Part of a small language model's weights.
Training: a variant of Adam for these matrices, 145M tokens, 8863 steps.
Each number is 128 + 32 x the weight over its row's rms, rounded and kept within 0 to 255. Layers, rows and columns count from 0. The size above them is the row's rms in percent of the matrix's.

# layer 2 MLP down (transposed), 896x224, rms 0.0386, rows 814-844, columns 112-223
size [104 101  99 104 103  98 106 107  97 100  91  96 100 106 105  98 100 103 113 102  99  91  95 100  93 104  97  97 100 102  94]
[[183 165  83 152 141 162 125 169  67 155  87 116 195 108 149 165 158  65 134 141 104 162 168  60 135 111 174  82 152 132 147 106 104  84 172 119 138 159 121 125 147 140  65 117 183 112 141 113 135 140 153 142 160 130 171 152 133  96 116 118  97 150 128  77 104  59 129 141 145 153 120 153 169 122 133 147 105 172 148 127  94  98 185 107 152  98 139 126 119 127 154 173 124 116 136 122 144 142  95 164 148 119 133  98  88 137 151 119  86 145 176  84]
 [151  98 152 140  90 118 151 115  66 105 184 117 102 129 173  90  92 100 131 118 124 107 142 143 139 103 148 163 120  88  91 151 123 148 141 120  83 111  85 167 144 114 172 136 119 135  91 113  96 166 193 162  83 119 162 193 141 131 123 131 152  93  58 118 156 149 158 118 163 180  93 101 136 152 117 161  98 160 144 161 118 149 129 159  74 166  77 100 100 154 216 121 124 155 101 124 104 189 145 195  79 113 141 103 128  89 105 130 107 137 101 145]
 [165 116 177 135 123 119 107 118 115 150  91 157  75 128  77 141 142  76 136 136 132 119  93 116 147 104 143 145  97 130 106 194 178 129 129  62  63 157 143 161 168 137 152 120 142 131  65 113 136 138 206  94 125 186 116  57 130 122 146 163 131  99  66  69 135 134 133 181 153 133 106 121 137 175 139 149 137 159 132 137 114 173 211 146 118  93 161 135 169 194 119 108 136 117  95 103 165  52 102  46  74 120 141 159  92 152  83 150 169 124 154 120]
 [162 105 114 129 126  45  71 165 160 131 159 182 106  72 106 191 148 157 131 151 127 138  93 168 148 187  61 162 108  75 117  71 167  99 134  97 115 123 176  50 122 135 170  57 105 169 121 142 122 151 145 163 159 115  45 137  95 118  92 168 142  72 149 131 159 140 114 112 131 133 149 169 176 119 133 129 191 110 129 140  67 165 134 136 106 144  97 171 167 117 149  84 148 119 125 122 178 137 107 123  93  86 125  93 136 178 147 139 125 142 140 100]
 [121 180 156 126 117 170 120  82 111 166 142 141 136 205 102 158 137  90 101 129 154 121  99 133  82 137 144 142 130 125 138  86 126 176 177  97 140 118 133 114 113 148  96 147  90 146 102 143 137 166 138 158 142 106 171 212 165 107 153  96 162  93  79 132 167 116  86  98  92 150 137 171 151 137  27 104 106 158 173 139 125 149  92 142  78  86 137 172 111 153 182  49  99 184  95 136 134 156 171 125 136 114 146  77 154 169  93 114  93 130 122 150]
 [133 145 125 133 164 128 105 127 163 176 210  75 117 173 133 222 154 123 147 128 135 154 103 132 136  96 140 139 153  72 124 109 128 143  99 110 173 126 120 128 103 106 141 111  93 145  98 144  94  88 169 127 144 100 197 112 133 111 109 153 115 193 120 128 133 134 213 135  98  99  92 160 105  93 150 170 143 108 127 140 169 134 184 182 111  58 104 124 112 116 145  83 141  99 119 160  87 101 109 114 134  54 121 109  95  87 144 116 181 145 122 138]
 [183 124 136 173 144 146  98 208  89 129  77 143 125 184 100 133 165 170 137  78 130 168 114 143 107  72 144  84 109 124  77 125 154 138 131 144  78 133  61 121 133 207 120 142  93 131 176  88 121 132 146 119 110  82 120 166 144 177  84 165 186 135 123 149 154 108 155 141 164 185 140  98 130 136 120 115 103  98  99 109  85 132 107 184 163 111 135 131  70  94 128 110 182 141 125 127 134 142 163 204  81 162 134  56  71 162 149 132 142  35 115 124]
 [133 145 140 122 160 116 120  96 151 179  94 136 136 181 136 131 180 178 135 156  80 109 104  92 203  72  70 137 111 126 109 190 144 112 148 118 192 146 140 108 158 102 134 111  84 129  96 121 122 146 138 123 124 164 124 119 103  86 128 123  66 147 170 113 101 151 138  70  81  83 138 118  78 200 108 128  99 172 192 158 181  89 152 138 150 164  98 144 191 101 106 110 124  90  96 128 133  56 125  64 195 161 112 160 201 153 139 100  95  67 168 129]
 [ 84 130 190  70 149 181 134 141  78  99 143  59 176 158 119 108 167 143 183  97 129 125 124 178  92 121 136 115 191  85 145 206 123 126 112 154  92 129 130 168 183 123 151  96 136 154  82 125 119  78 142 110  97  74 121  81 116 159 124 123 160 139 107 137 108 110  93  97  86 155 174 119 158 129 154 108 147 146 127 167 120 122  85  89 105 166 140  97 136 125 165 114 119  89 132 125 195  84 154 108 143  66 131 135 106 170  96  84  85 101  69 120]
 [178 176  92 151 124 155  84  82 136 112 109 142 149 116  90 105 149 135  80 113 148 153 143 132 170 143 107 146  92  59 112 154 182 126 141  93 107 122  80 127 109 106 112  63 116 110 129 192 139 135  88 128 138 138 128 126 108 143 183 204 135 126 131  97 173 118  67 122 121 107 181 105 170 114 127 119 104  47  88 131 144 137 138 105 133 115 154 185 133 158 124 119  97 152 128 175 140  66 178 133 190 109 128  83 148  85 136 152 183  93 114 123]
 [131  91  59  83 160 174 105 133 122 110 167 181 177 129 190  99  55 100 107 131 126  78 127 157 145 132 150 126 119  87  82  89 144 114 119 166 132  39  86 138 186 163 136 166 166 141 112 120 109 124 138  76 172 138 188 123 126 134 132 107 121 162 104 143 120 150 147  94 120 144 172 142 134 160 122 113 127 106 149 197  81 156 168 121 173 163 130 169 123 160 148 190  86 171 140 136 100 142 138 118 155 133 140 113 162 168 178 136 145  63 104 154]
 [164  96  82 112 187 154 126 127 111 138 155 110 143 100 102  90 100 122 101 132 123 160 119 157 105 130 156 145 181 107 132  52 141 125 108 120 120 149 143 147  88 108 145 103 120 189 103 146 143 103 153 151 107 125  87 146 146 199 180 133 133 139 170 105 152 157 130 235 147 127 157 171 195 153 177  82 118 151 187 134 121 118 111 148 127 115 145 145 181 149 131 110  69 135 130 127 127 154 107 104 149  40  99 149 123 197 128 115 127 160 181 135]
 [160 133  42 182 146 147  96 189 154 112 153  88  78 136 180 146  94 121  87 117 128 174 163 168 156 118 117 108 146 148 165 121 124 137 174 127 217 172 183 155 175 109  80  78 121 146 165 132 139  83  85 116 150  96 133 154 136 168 142 164 113 173 147  85 143 144 156 147 112  84 162 144 134  86 148 106 136 138  78 133  81 120 164 124 146 124 153  99 113 157 158 100 125 150 127 149 135 129 138 136 145  72  95 129 130 168 167 148 124 132 140 106]
 [192 127 124 154 149 108 124 103 132 156 134 124 121 186 151 130 163 159 140 133 111 113 108 187 117 123 161 124 104 110 124 143  96 149 158 111 103 153 159 109 128 128 161 154 115 157 115  81 109 161  77  69 167  82 150 156 147 165  94 192 130 131  84  65 115 163 116 124 115 148  90 181 152 135 115 103 170  78 139 121 134 161 131 107 108  56 142 117 146  86 114 127 109 131 141 105 117  73 161 139  89 158 201  53 140 189 140 142 166 105 108 156]
 [168 113 120 170 164  94 121  73 160 175  90 114 124 143 117 128  95  97 157 153  99 160 147 146 221 126 141 144 136 186 193 137 102 131 151 113 146 157 162  93  83 126 101 160 110  75 119 114  96 177 114 134  99 170 127 103 122 109  85  90 150 207 149 139 128 130 152 142 102 102  96 130  41 149 142 110 183 129 150 167 120 112 150 122 141 152 113  97 118 127 125 127 160  86 149 134 163  84  96 106 152 199 159 142 128  96 179  98 105 124 111 118]
 [138 109 132 155 111 116  85  91 122 163 109 112 150 109 108 112 136  95  92 141 161 105 105 112  87  92  60 142 124 131 141  95 197 180 133 114 121 107 137  91 175 149 191 175 137 106 127 145 115 164 147  85 103 115 143  80  99 122 104 115  46 115 167  97 176 140 153 143 162 124 169 130 193 108 143 126 217  93  76 168 102 123 176 133 141 146 127 147 135 163 149  89 129 103 156 156 141  81 145  68 104 129 121 129 176 171 108 137 159 150 145  97]
 [102 102  62 118 119 110  75 123 120 135 106 154 156 140 138 165 133 128 124 141  98  91 139 126 190 136 105 117  95 126 154 156 182 103 157 127 106 144 146  93 129  95 127 165 116 137 121 120 147  97  94 140 184  90 126 142 142 141 116 113  97 129 113 117 122  69 158 109 170 136 131 128  88  98 105 134 105 102 168 133 174 135 117 167 156 165 126 101 198 126 173 163  70 154 142 119 200 150 144 116 110 143 206  96 168 153  85  62 135 108 127 139]
 [128 134 112 146 144 112 116 122 113 129 132 133 160 114 119  82 134 140 138 161 136 141 144 109 138  75 147 160 123  41 151 142 158  85 140 123 129 143 105 104 144 154  97  75  92 150 117 133 168 165 108 160  96 157  90 149  63 187 218 139  93  70  86 143 180 118 124 125 162 119 151 150 125  86 125  93 129 132 105 123  43 140 150 118 121  77 119 230 101 103 172  85  90 166  95 162 130 151 148 135 110 114 146 141 142 101 161 150  80  92 127 177]
 [111 152 131 139  83 126 135  97 133 125 102 161 186 145 122 139 162 164 166 137 168  76  98 113 129  90 131  74 117  97 163 156 116 132 128 147 206 209  93 116 143 105  71 109  83 104 108 133 149 152  85 119 170 107 102 135  80 150 172 115 114 179  76 100 123  51 142  85 143 181 128 163 167 129 116 131 136  86 166 131 150 200 115 123 134 109 143 157 137 122 151 109 135 130 143 145  83 163 126 158 133 169 202  74  63 163  74 153 168 118 127 162]
 [127  94  92 122 144 132 139 164 111 135 150 168 148 136  91  86 160 113 153 124 146  74 143 128 126 111 120 135  96  68  99 189 133 137 169 184 125 128 144  89 146  99 126  91  84  91 180  87 150 143 121 179 150 137 150 104 139 127  68 125 117 147 150 137  88 161 138 136  98  78 185  99 125 169 148  93 170 134 143 126  81 134 116 137 113 140  74 136 131 144 178 103  98 149 148 151 140 158 169 178 176 150 122  80  99 147 141  96  88  95 115 140]
 [146 112 111 118 101 122 109 137 129  93 187 154 130 108 102  80 111  90 121 192 142 126 110 122 105 134 118  78 105 114 130 108 167 128 117 110  71 152 172 122 148 165  68 139 133 107 131  92 165 106 150 142  87  78 121 142  68 179 117 114 149  98 170 129  91 109 131  45 188 115 143 192  82 169 114 120 188 145  97 136 150  96 140 110  80 181 142 135  79 145 184   8 111  98 131 153 111 152 145 156  84 127 138 140 145 159 144  93  99 128 111 109]
 [ 84 150 133 135  89 103 159 151 153  95 106 110 218 133 156 124  81 187  90 150 102  82 173 124 113 151 140 116 123 104 197 128 144 108 138  58 147 150 151  92 126 141 104  99 131 141 142 122 151 106 157 179 128 102 129 163 139 103 120 129 150 148 175 146  71 160  87  69 125  68 196  86 109 172 184 133 127 143 131 126 110 142 116 139 105 205 143 106 139  87 175  67 129 150 164 102  82 123 113 129 130 119 188 134  87 143 206 105 150 141 161 144]
 [180 108 137 150 134 151 117 136 121 107 139  93  48 119 128 121 148 136 135 143 151  82 148 100 120 142 219 104  81  95 149 156 105 176 124 144 162 119 159 142 118 122 127 167 107  65 122 166 131 133 102 114 141 124 124 117 150 139 106 113  84 158 129 116 155 140 143 141 116 153 124 153 116 182  47 149 113 152 107 140 170 101 178 144 122 153 133 120 137 164 191 151 124  97 123 103 115 139  72 155 125 109 153 165 134 153 115 113 124 196  93 142]
 [115 134 101 144 141 130 144 122  24  92  90 111 161 122 126 116 139  86 110 123 144  96 143 111 110 116 126 159  96 135 108  88 123 162 139 140  90 159 158 157 160 122 136 199 158 173 152 131 181  68  96 124 117 157 130 184 165 148 168 101 126  77 105 139 142 142 136 114 125 143 148  92  97 114 171  83 195 136 110 148  77 102 138 116  87 193 180 142 141 134 160 106  83 120  83 142 104 137 149 167 106 137  91  95 137  78 107 149  80 124 146 120]
 [128  81 129 147 174 163 120 109 122 144 136 125  95 155 145 185 137 136  79 152 190  62 147  66  59 121 180 186 140  93 123 133 147 119 113 111 112 114 122 111 115 108  69 104 120 111 111 116 159 122 177 163 101 115 137 165 144 118 137 141 167 179 125 185 130 110 170 114 114 116 186 120 132 139  72  84 156 198 156 168 115 130 132 123 160 153 112  83 137 109 128 179 102 114 122 194 157 147  94 104 180 163  80 114 119  55  89 130 171 101 117  93]
 [141 144 122  99 102 112 170 165 128 150 165 124 109 145 152  81 120 150 195 121 124 134  82 177 122 130  96 120  86 115 115 133  93 109 163  80 145 116  83 117  65 192 179 161 213 147  77 162 121  77  72  64  59 102 107 193 175  99 129  79  98 127 102 158 146 154 142 109 181 162 187 189 152 123 139  85 127 140 140 131 182 126 134 149  85 182 131 132 118 152 128 171  97 134 196 177 107  97 108  87 111  98  71  92 167 105  81 130 155  83 102 124]
 [165 125 151 122 163 111 174 204 190  93  97 110 154  81 114 153 157  75  73 117 139 125 130 128  87 136 140 179  89  97 174 101 158 146 177 112  73  74 150 162  96 119  93 130 104 157 142 140 129 106 179 148 171 127 149 131 108 140 141 132 119 155 168 153 159 110 117  85 132 114 159 146 114 108 120 107 127 130  90  81 180  63 141 107  93 117 162  86 149 167 157 148 127 147 153 156 118 142 116  82 103 128 161 188 131 215 155 165 126 105 138 156]
 [160 171  96 144  74 125 107 119 161 140 149  93 128 133 151 157  99  87 137 107 132 102 124  94  86 131 142 140  76 154 134 115 112 125 153  62  88 129 111 193 174 122 124 123 150 112 121  88 189 126 163 116  95  89  87 108 117 174 122 111 127 124 111 141 118 120  70 172 136 138 177  99 141 123 166 128 147 104  67  76 125 149 144 183 169 109 131 130  70 152 117  77 118 165 109  92 131 164 146 111 104 115 118 143 168  92 126 187  71  40 149 175]
 [115 138 124 126 138 158 121 117 147 152 172 103 113  82 160 139 114 134 135 115 204 124  74  96  83 122  87 168 141 134 153 122 109 117  83  88  94 118 129 165 124 123 185  81 196 102 166  92 147 158 138 166 127 119  93  54 150 122 141 135 126 145 132 154 182 105 171 141 187  53 168  74 154 138 116 125 102 137 138 154 165 167 118 162 176  95 106 127 147 131  98 127 154 169 141  90 165 111 157 117  89 219 121 144 130 125  97 157 111 119 140 164]
 [123 111 164 192  89 141  85 102 134 149  81  89 181  98 150 118  88 131 125  97 159 159 191  81 145 136 123  99 105 161 178 164 128 176 112 105 189 130 151 130 119 122  65 137 140 143  94 118 194  47 127 164 108 146 102 183 121  75 147 206  97 182 111 142 159 178 102 146 102 103 134 132 161 125  91 139 131 116  89 164 118 148 173 113 117 150 142 169 102  91 153 132 143 167 147 103  54 176  98 198 152  86 142 129 130 128 103 159 112  82 138 122]
 [139 156 111 176 104  85 148 116 126 112 133 122 121 152 117  84 182 146 107 170 146 113  79 151 205 126 126 129  88 145  95 103 189 123 148 154 146 118 120 139 132 131  96 144 104  78 111 119 172 173  82 124  90  77  84 141 129 130  51 122  60 102  93 173 107 109  97 165 144 121 141 111 126 129 128 217 172 135 107 145 148 139 140  68 123 131 138 155  77 181 146 144 133  69 138 169 144 100 140 139  98 159 133  75 146 148 106  82 112 105 108  93]]
# layer 2 MLP up, 896x224, rms 0.049, rows 815-845, columns 112-223
size [ 99 101 103  99  98 104 102  97 100  93 103 112 106 104  98 104 104 105 102  91  88  97  97  96 103  98 100  97 106  95 101]
[[118 161  68 105 162 153 106 107 169 136  91  93 168 167 163 141  84 100 101 128  93 124  83  88 170 180 136 114 142 124 139  97 135  92 109 172 158  89 144 136 128 137 167  74 158 147 159  94 128 124 154 100 167  76 130 147 121 144 132 191  57 156  91 171 113  97 154  94 161 133  82 159 139 107 144 150 120 121 163 151 136  93 122 109 109 102 160  87 113  94 151 162  97 174  77 131 145 177 110 138 153 114 118 156 105 113 126 176 115 145 117  99]
 [ 71 101 163 134 156 178 109 119 109 195  79 105  90 180 100 129 154 148 193 111  97 141 106 135 136 173 141  75  72 167  53 118 134 149  92 164 110 130 208 176 156  95 138 140 128  77 166 100 150 152 166 141 126 147 146 100 102 159 127 206 134 113 186 128  71  81 136 144  57 125 157  88  82 114 137 130 126 175 105 165 149 120  86 133 124 143  89 133 168 151 106 123 190 177 121 102 110 140 130 130 225  97 140  91 124  86 140 105 120 138 108 140]
 [103 108 110 120 127 116 142  79 113 134  93  79  94 130 151 122 155 119 111 164 151 101 189 102 196 149 123 126 120 125 139 119  92 189  89 142 138 158 143 165  99 177 160  58 111 110 179 159  98 170  81  90 183 126 132  97 140 122  62 125 111 182 103 133  77 104 110 106 162  98 161 176 102 120 170 140 116 204 158 174  97 152  91  80 103 238 120  82 100 160  64 121 195 112 141 137 125 125 160 170 151 149 121 176 148 103 120 137 147  91 180  95]
 [109 127  60 161 155 157 154 101 127 184 105 125 152 141 141 105 163 117 135  70 141 138  30  96 135 103 125 182 133 126 189 109 108 104 156 151 103 117 120 159 107  69 140 117 154  76 150 115 155 161 114 118 100  81 169 102 141  76 132 155  52 113 104 115 107 158 112  94  77 147 137 131  77 165 111 101 107 188  91 129 140 106 132 165 191 153 199  88  63  76  90 119 121 120  81 140 174 161 125 178 170 186  89 193 142 168 157  97 149 188  75 117]
 [137 185 124  83 198 207  59 143 103 136  55 115 112 167 151 112 101 145 156  86  84 181 121 140 145 144 156  50  73 144 127 123 114 188 100 150 125 100 179 108 125 165 155 177  97 101 137  96  94 123 152 171  80 158 101  76 121 189 139 152 150 112 126 148  84 194 135 140 130 139 128 140 118 136 102 156 132  85 141 193 137 156 125 152 144  98  90 103 115 125 100 132 128 153 112  97 139 138 149 107 157 107 211 112 107 124 130 126 126 152  94 112]
 [ 99 143 109  99 124 178  81 142 101 157 162 108 153 128 107  81 178 129 127 173 144 134  98 162 100 117 166  80 174 163 107 118 101 149 193  58 174 149 141 126 108 195 131 153 136 123  67 105 178 110 109 138 120 136 154 116 141 108  94  99 163  86  71 218 135 104 100 136  89 126 140 139  81  78 152 159 151  56 117 121 120 194 129  83 167 128 149 113  96 121  78 142 130 183 171 129 109 125  98 121 182 136  99 112 100  65 105 127 116 127 130  90]
 [167 161 109 185 132 139 144 101 134 128 101 113 197 126 147 156 104 141 168 115  82 168 142 162 108 128 104 128 110 132 174 107  97 134 105 143 138 134 116 107 114  93 132 150 126 124  86  56 138 150 105 131 110 123 143 123 115 180 129 146  99 114  90 137 116 132 145 183 199  95 100 166 112 151  97  65 137 136  77  86 159 193 147 149 160 130 128  74 221 137  99 177 146 106 129 124 159 131 115 151 213 154 109 149 147  66 139 104 164 122 145 115]
 [179 148 147 130 103 154 157 203 116 114 139 133 127 154 110  76 163  74 175 151 115 176 167 155 176 180 132 129 118 162 151 151 134 148 110 130 252  93 177 177  96 106  89 147 102 176 132 116 108 154 152 144  79  89 169 167 156 160  97 101 152 100 140 110 160 125 162 193 105 146  81 125 123 125 142 140 152 178 110 104 172 107 117 114 142 122  93 168 109 144 106 126 140 157 124  74 160 119 134 142 169 131 197 112  73  23 185 150 112 105 118  98]
 [166  92 129 131 157 114 153 109 154 138 175  77 128 119 124  82  74 173 120 140 166 168 141 200 157 110  87 167 170 133 104 156  96 130 107  92  98 153 127 105 123  73 171  94 150 152 127 169 132 151  73 118 129 186 148 129 112 137 111 186  70 126 133  81  75 119 136  83 135 105 144 120  94 142 151 160 156 130 139 149 105 134 115 156 159 109 101 122 108 148  56 116 226 136 106 100 164 103 154 123 107 165  81 202 128 102  42  66 162 182 166 102]
 [146 152 113 104 148 111 143 133 126 100 117 146  70 137 170 124 100 149 113 141 122 123 135 187 145 199  91 122 125 132 159  83 128 137 169  79 147 121 137 166 114 171 160  69 101 162 107 111  54 121  89  99 215 103 180 185 127 136 100 165 167  86 147 107 179 163 155 167 142 142 115  56 159 101  81  90 139  67 250  75 135  73 161 115 135 139  81  87 195 129 117 154 183 128 107 132  71 141 146 127 147 150 166 102 146 114 141 174 143 123 151 127]
 [127 154  90 103 140 152 103  79 171 123  81 164 178 141 129  65  93 196  88 182 115 176 147 148 154 215 181 167 115 115 109  98 111 108 128 141 170 153 186 121 102 110 121 116  89 153 110 107  81 138 165 139 145 113 136 138 137 124 143 172 160 116 143 193  98 164 140 153  70 175 149 117 156 162 105 105 115 154 164 168 147 109 133 148 107 108  58 140 173  70 112 125  98 123  91 102 154 159 125  97 173  72  89 120  62 156 139 116 150 171 172 166]
 [110  98 110 117  66  98 115 130 136 141 117  91  87 136 105  23  95 191 147 102 162 137 148 121 144 142 146  92 158 146  83  41  70  97  72 137 174 134 138 130  64 114 164  76  86 120 166 115 159 114 142 175 114 142 162 143 158 133 156 140 141 163 126 129 155 104 141 110 140 138 116 119  67  86 130 178  75 165 113 140  53 137 115 130 157 159 143 149 125 115 117 114 194 168 139 104 166 111  98 146  93 120 110 128 164 121  84 112 124 144 105 100]
 [100 151 131 144 139 103 108 129  97 168  73 110 152 135 197  68 133 149  72 189 105 177 118 117 112 146 130 158 157 132 137 120  87 209  91 120 100  82 130 100 176 152  98  88 120 127  99 193 114 137  78  85  76  95 105  90 173 122 144 153 139  93 143 140  55 142  57 122  76 130 132 132 108 205  98 151 144 117 124 141 148 132 162 117 174 138  80  89 230 140  59 144 152 101 131 139  63 120 116 170 132 153 124 117  70 153  55 169 178 170 125  89]
 [110  94 121 170 128 175 140 161  88 143  88 102 154 119  97 131 129  81 131 152 190  56 115 186 138 174 159 166 138 154  79 139 104 150  80 130 183 120 208  71  99 172 109 140 124 144 166  88 110 105 110 134 124 128 181 131 168 105  68 166  79 149 121 129  77 142 164  95 157 140 119 138 147 108 141 113 191 137 144  78 109  89 161  95  96 172 142 126 127 112 124 152 113 189  55 142 103 127  70 161 113 147 113 144 125 137 107 104 211 176  94 107]
 [116  80 217  97 153 155 134 152 110  67  95 128 182 155 177 126 103 174 114 157 184 154 132 108 105 109 152 151 143 137 105 134 159 136  79 146 109 120 151 148 136 160  68 110 106 171  87  98 147 161 166 137 156 101 123  80 105 133 123 114 106 146 153 180 149 140  67 110 177 162  66 132 151 128 151 106 139  98 139  73 120 120 129 138  95 160 135 160 147 119 115 149 119 160  82 154 143 160 139 133 116  68 115 104 110 134 151 176 119 115 114 119]
 [124  90  79 132  91  95 153  98 127 101 127 137 123 113 148 128 121  99 132  71 107 100 112  92 204 166 152 118 122 137 122 142 126 109 136 129 135  81  58 161 168 109 164  91 105 132 139 113 119 104 117 172 110 168 131 142  78 110 155  96  66 122 130 141  75 174 113 121 103  87 128 101 133 120 118 172  97 161 147 181 102 139  75 172  94 172 161 143 167 158 105 121 174  69 144  75 111 125 178 122 155 162 131 176 143 142  98 217 161 126 131  80]
 [134 118  78 114 142 154  74 156  87 141 133 110 112 123 130 128 127 144 140 147 144 128 146 118 169 127 177 179 105 143 127 136  91 109 145 174 108  73  90 207 143 106  75  69  98 164  99 113 142 133 106 176 118 126 149  84  99 109 113 150 130 111  77 124 113  81  97 112  91 145  93 131 110 156 148 115  86  68 138 157 170 117 164 100 176 154  92 133 153  61 128 158  78 144  50 112  90 168 159 156 105 132 161  92  82 110 132 198 184 130 144 138]
 [156 146 165 103 136 145 132 116 153 143 109 131 155 178 116 116 152 105 171 132 165 186 128 127 165 200 181 158 157 116  78 192 123 137  86 145 212  65  68 111  99 105 124 155  89 125 129 154  87 101  64 117 140 146 142 168 154 106 133 124 136  92 136 107 108 118  93 172 128 185 147 104 115  74  97 123 159 150 152 107 145 114 119 133 107 166  68  97 122 160 126 209  99 121 121 129 130 124 170 172 158 129 114 133 134 160 162 175 155 123 140  83]
 [173 100 163 112 127 151 150 110 152 166 110  89 147 158 113  49 185 100 165 116  89  99 142 113 195 139 120 162 146 136  59 175 104 176 138 128  93 106 129 154  90 173 145  84 183 124 120  49 157 104 144 118 104 135 100 138 119  85 131 164 182 142  96 136  97 140 141  59  98 121 109 205 115 125 101 158 139 118 154  99 174 107 104 102 108 117 143 177 134 104 125 111  82 126 167 149 191 111 155 197 161  40 137 172 103 157  85 130 116 152  84 127]
 [106  86 105 137 101  57  54 163 137  98 132 136  89 131 105 139 131 166 100 133 138 145 109 123  95 131 148  89 164 150 150  97  96 125 151 113  73 100 115 167 106 152 126 132 119 136 168 130 107 211 151 131 148 101  90 142 112 122  66 148 148 120 115 116  81 173 112 128 156 174 100 136 117 123  92 112 181 118 141 167  75 115 156 177 174 145  67 161 198  81  77 116 140 124 164 104  68 104 129 124 207 128 147 138 133 149 184 107 109 157 148  67]
 [133 149 135 136 106 161  95  65 123 162 167 126 147 151 183 112 163 121 116 163 130  74 164 130 124 132  95 163  69 138 116 113 112 112 188 151 201 120 208 113 127 139 133 126  36 177 102  85  89 100 115 131 134  96 152 125  79 133 161 186 112  82 146 103 131 152 134 134 150 152  91 162  91 150 104  90  61 185 144 120 110 103 110 138 130 160  70  91 106 148  80 108  90 163 107  62  88 187 146 136 126 155 164 132 135  97 103 199 197 107 172 127]
 [125 130  79  32 117 105 118  78 186 155 123  88 123 141 156 158 148 140 140 142 116 150 105 129 133 196 220 100 151 106 126 104 124 181 142 143 134  97 169  40 157 141 111 161 138 181 148  72 127 158 141 136  87  88 113  94 133 131 157 193  61 179 101 173 136  84  80 161 107 109 162 120 122 135 116 197 179 163 118  92  74 120  88 152 120 126 142 111 106 127 104 142 124 149 100  96 126 151 141 126 120 178 220 155 126 132  92 169 118 105 168 127]
 [158 157 106  60 175 210  75 158  85 163 185  39  78 214 111 160 143  85 158 145 166 173 114 120 163 130 112  63  95 115  97 111  74  94 105 167 142  95 139  81 141 111 118 145 159  73 133  73 154  95 137 164 146 128 153 159 173 149 170 133  84 175 135 152 138 119 132 150 141 111 107 144 118 110 163  88 158 130 135 141 114 126 114 158 148 141 134  73 127  82 124 132 104 110 167 122 184 119 102 115 170 111 150 141  94  72 172 157 118 138 103 130]
 [162 129 104 143 152 106 102 114 146 159 153 139 154 117 147 124  96 161 180  91  86 118 140 166 180  90 146 111 159 149 130 111 147 102 149 158 130 100 131 173 178 124 160 139 177 162 165 157  70 106 189  55  98 121 105 141 126  82 127  91 171 123  78 129  76 121  99  87 142 141  95 145  66 189 189 174  77  64 192 103 142 161 122  53 115 148 124  76 152 135 155 157  75 134  97  92 121 155 106 147  72 145 112 183 125 139 136 117 147 155 174 110]
 [139 137 129 111  80 114 158 178 114  91 120  63 162 174 160 142 153 181 173 115 133 117  96 120 160 139  86  63  94 139 129 108 164 116  90 124 161 140 164  61 162 141 159 205 167 121 134  71  44 136 141 112 164 138 186 108  96 217  68 137 127  96 115 136 140 153 141 107 167 105 100 123  99 142 142 129 132  40 183 114 134  63 137 147 162 140  94 137 157 100  52 131 201  84 133 148 130  97 135 100 136 109 135 125 111 103 129 149 130 133 117 126]
 [105 128 144 128 176 141 109 178 119 166 120  95 161 162 105 135 135 159 134  63 110 184  63 174  83 143 137 123 151 179 136 120 117 112  59 117 118  95 139 137  87 129 146 153 141  74 163 130 164 133  64 144 101 149 120 142 155  82 173 123 190 154  99 101  82 207 135 105 122  87 141 136 118 215 156 111 162 118 186  85 111  95  91 172 136 156 157 116 133  99 147 122 134  89 163  89 190 134 124 194 158 115 107 152 140  98 140 103 148 127  65 124]
 [155 137 132 168 160 138 156 111 143  86 141 151  52 211 187  54 133 185 151 125 182  91 140 102 140 157  69 134 136 139 114 120 119 116 123 153 192 124 156  94 114 128 123 132  99 133 102  93 103 106  64 104 166 146  71 167 109 103 143 133  93  80 138 123 109 138 107 156 139 162 140 104 115 162 192 179 121 164 145 101  71 127  84 112 206 141 123 164  95 144 116 119 131 118  92  86  87 143 140  81 149  95  88 135  66 146 127 141 108  92 198  86]
 [134 127 103 136 196 181 132 142 143 156  71  71  97 135 121 125 103 159 143 159 112 125 112 105 113 128  98 171  81 184 130  62  63 135 138 122 150 148  99  96 123 109 126 142  90  65 135 125 116 142 131 167  85 146  96  93 172 110  83  61  94 157 164 146 143 145 114 173 105 136 110  80 170 114 142 129  97 197  91 150 112 156  96 159 191 138 122 172 125  95 107 141 179 177 131 101 121 140 105 125 151 102 153  82 117  58 153 123 128 129  98 133]
 [116  62  74 147  98 156 111  89 146 180 139 111 126 146 112 165 121  88  97 143 176 104  95 149 128 221 157 112 115 144 126  69 133 120 141  95 152 109 131 147  84 161 123 128  99 154 120 128 110 151 132 137 103 161 108 111 139  21  80 163  95 120 108 224 109  90 154 134 161 140 107 120 103 141 109 113 140  28 136 140  84 144 166 113 109 146 116 143 100 100  97  92 163  91 133 112 124 150 183 155 113 189 143 129 165  85  95 108 170 121  81 132]
 [156 110 145  17  83 116 171  87 116 140 169 152 127 139 157 133 144 160  90 124 100 104 130 151 150 194 175 129  94 144 137  80 128 114 165  92 117  63  84 149 138  92 169  92 142 142 145  99  84 201 151 142  81 148  64  91 207 137 132  93 142 136 116  99 139 125 114 176 112 160 103  75 146 129 122 172 145 156 137 149 128 106  98 141 120 137 117 142 154 107 153 164 166 111 114 114  84 135 182 115 114  70 160  96 123  69 165 109 121 126 104 107]
 [200 125 129 113 163 189 137 136 114 143 126 119 156 195 114  98 142  71 123 102 133 156  94 139 166 140 130  49 133 126 127 130 131 111 137 151 138 158  97 137 120 148 136 143 117  70 125  86 132 142  81 113 171  68 116 200 121 132 142 116  79 123 123 164 115 135 127 166  86 119 125 136 129 139 137 105 167  99 143 170 121 115 177 154 145 177 168 177 175  95 146 164 132 140 143 126 167 161 123 145 136 103 142 236 100 152  72 173 157 143 127 175]]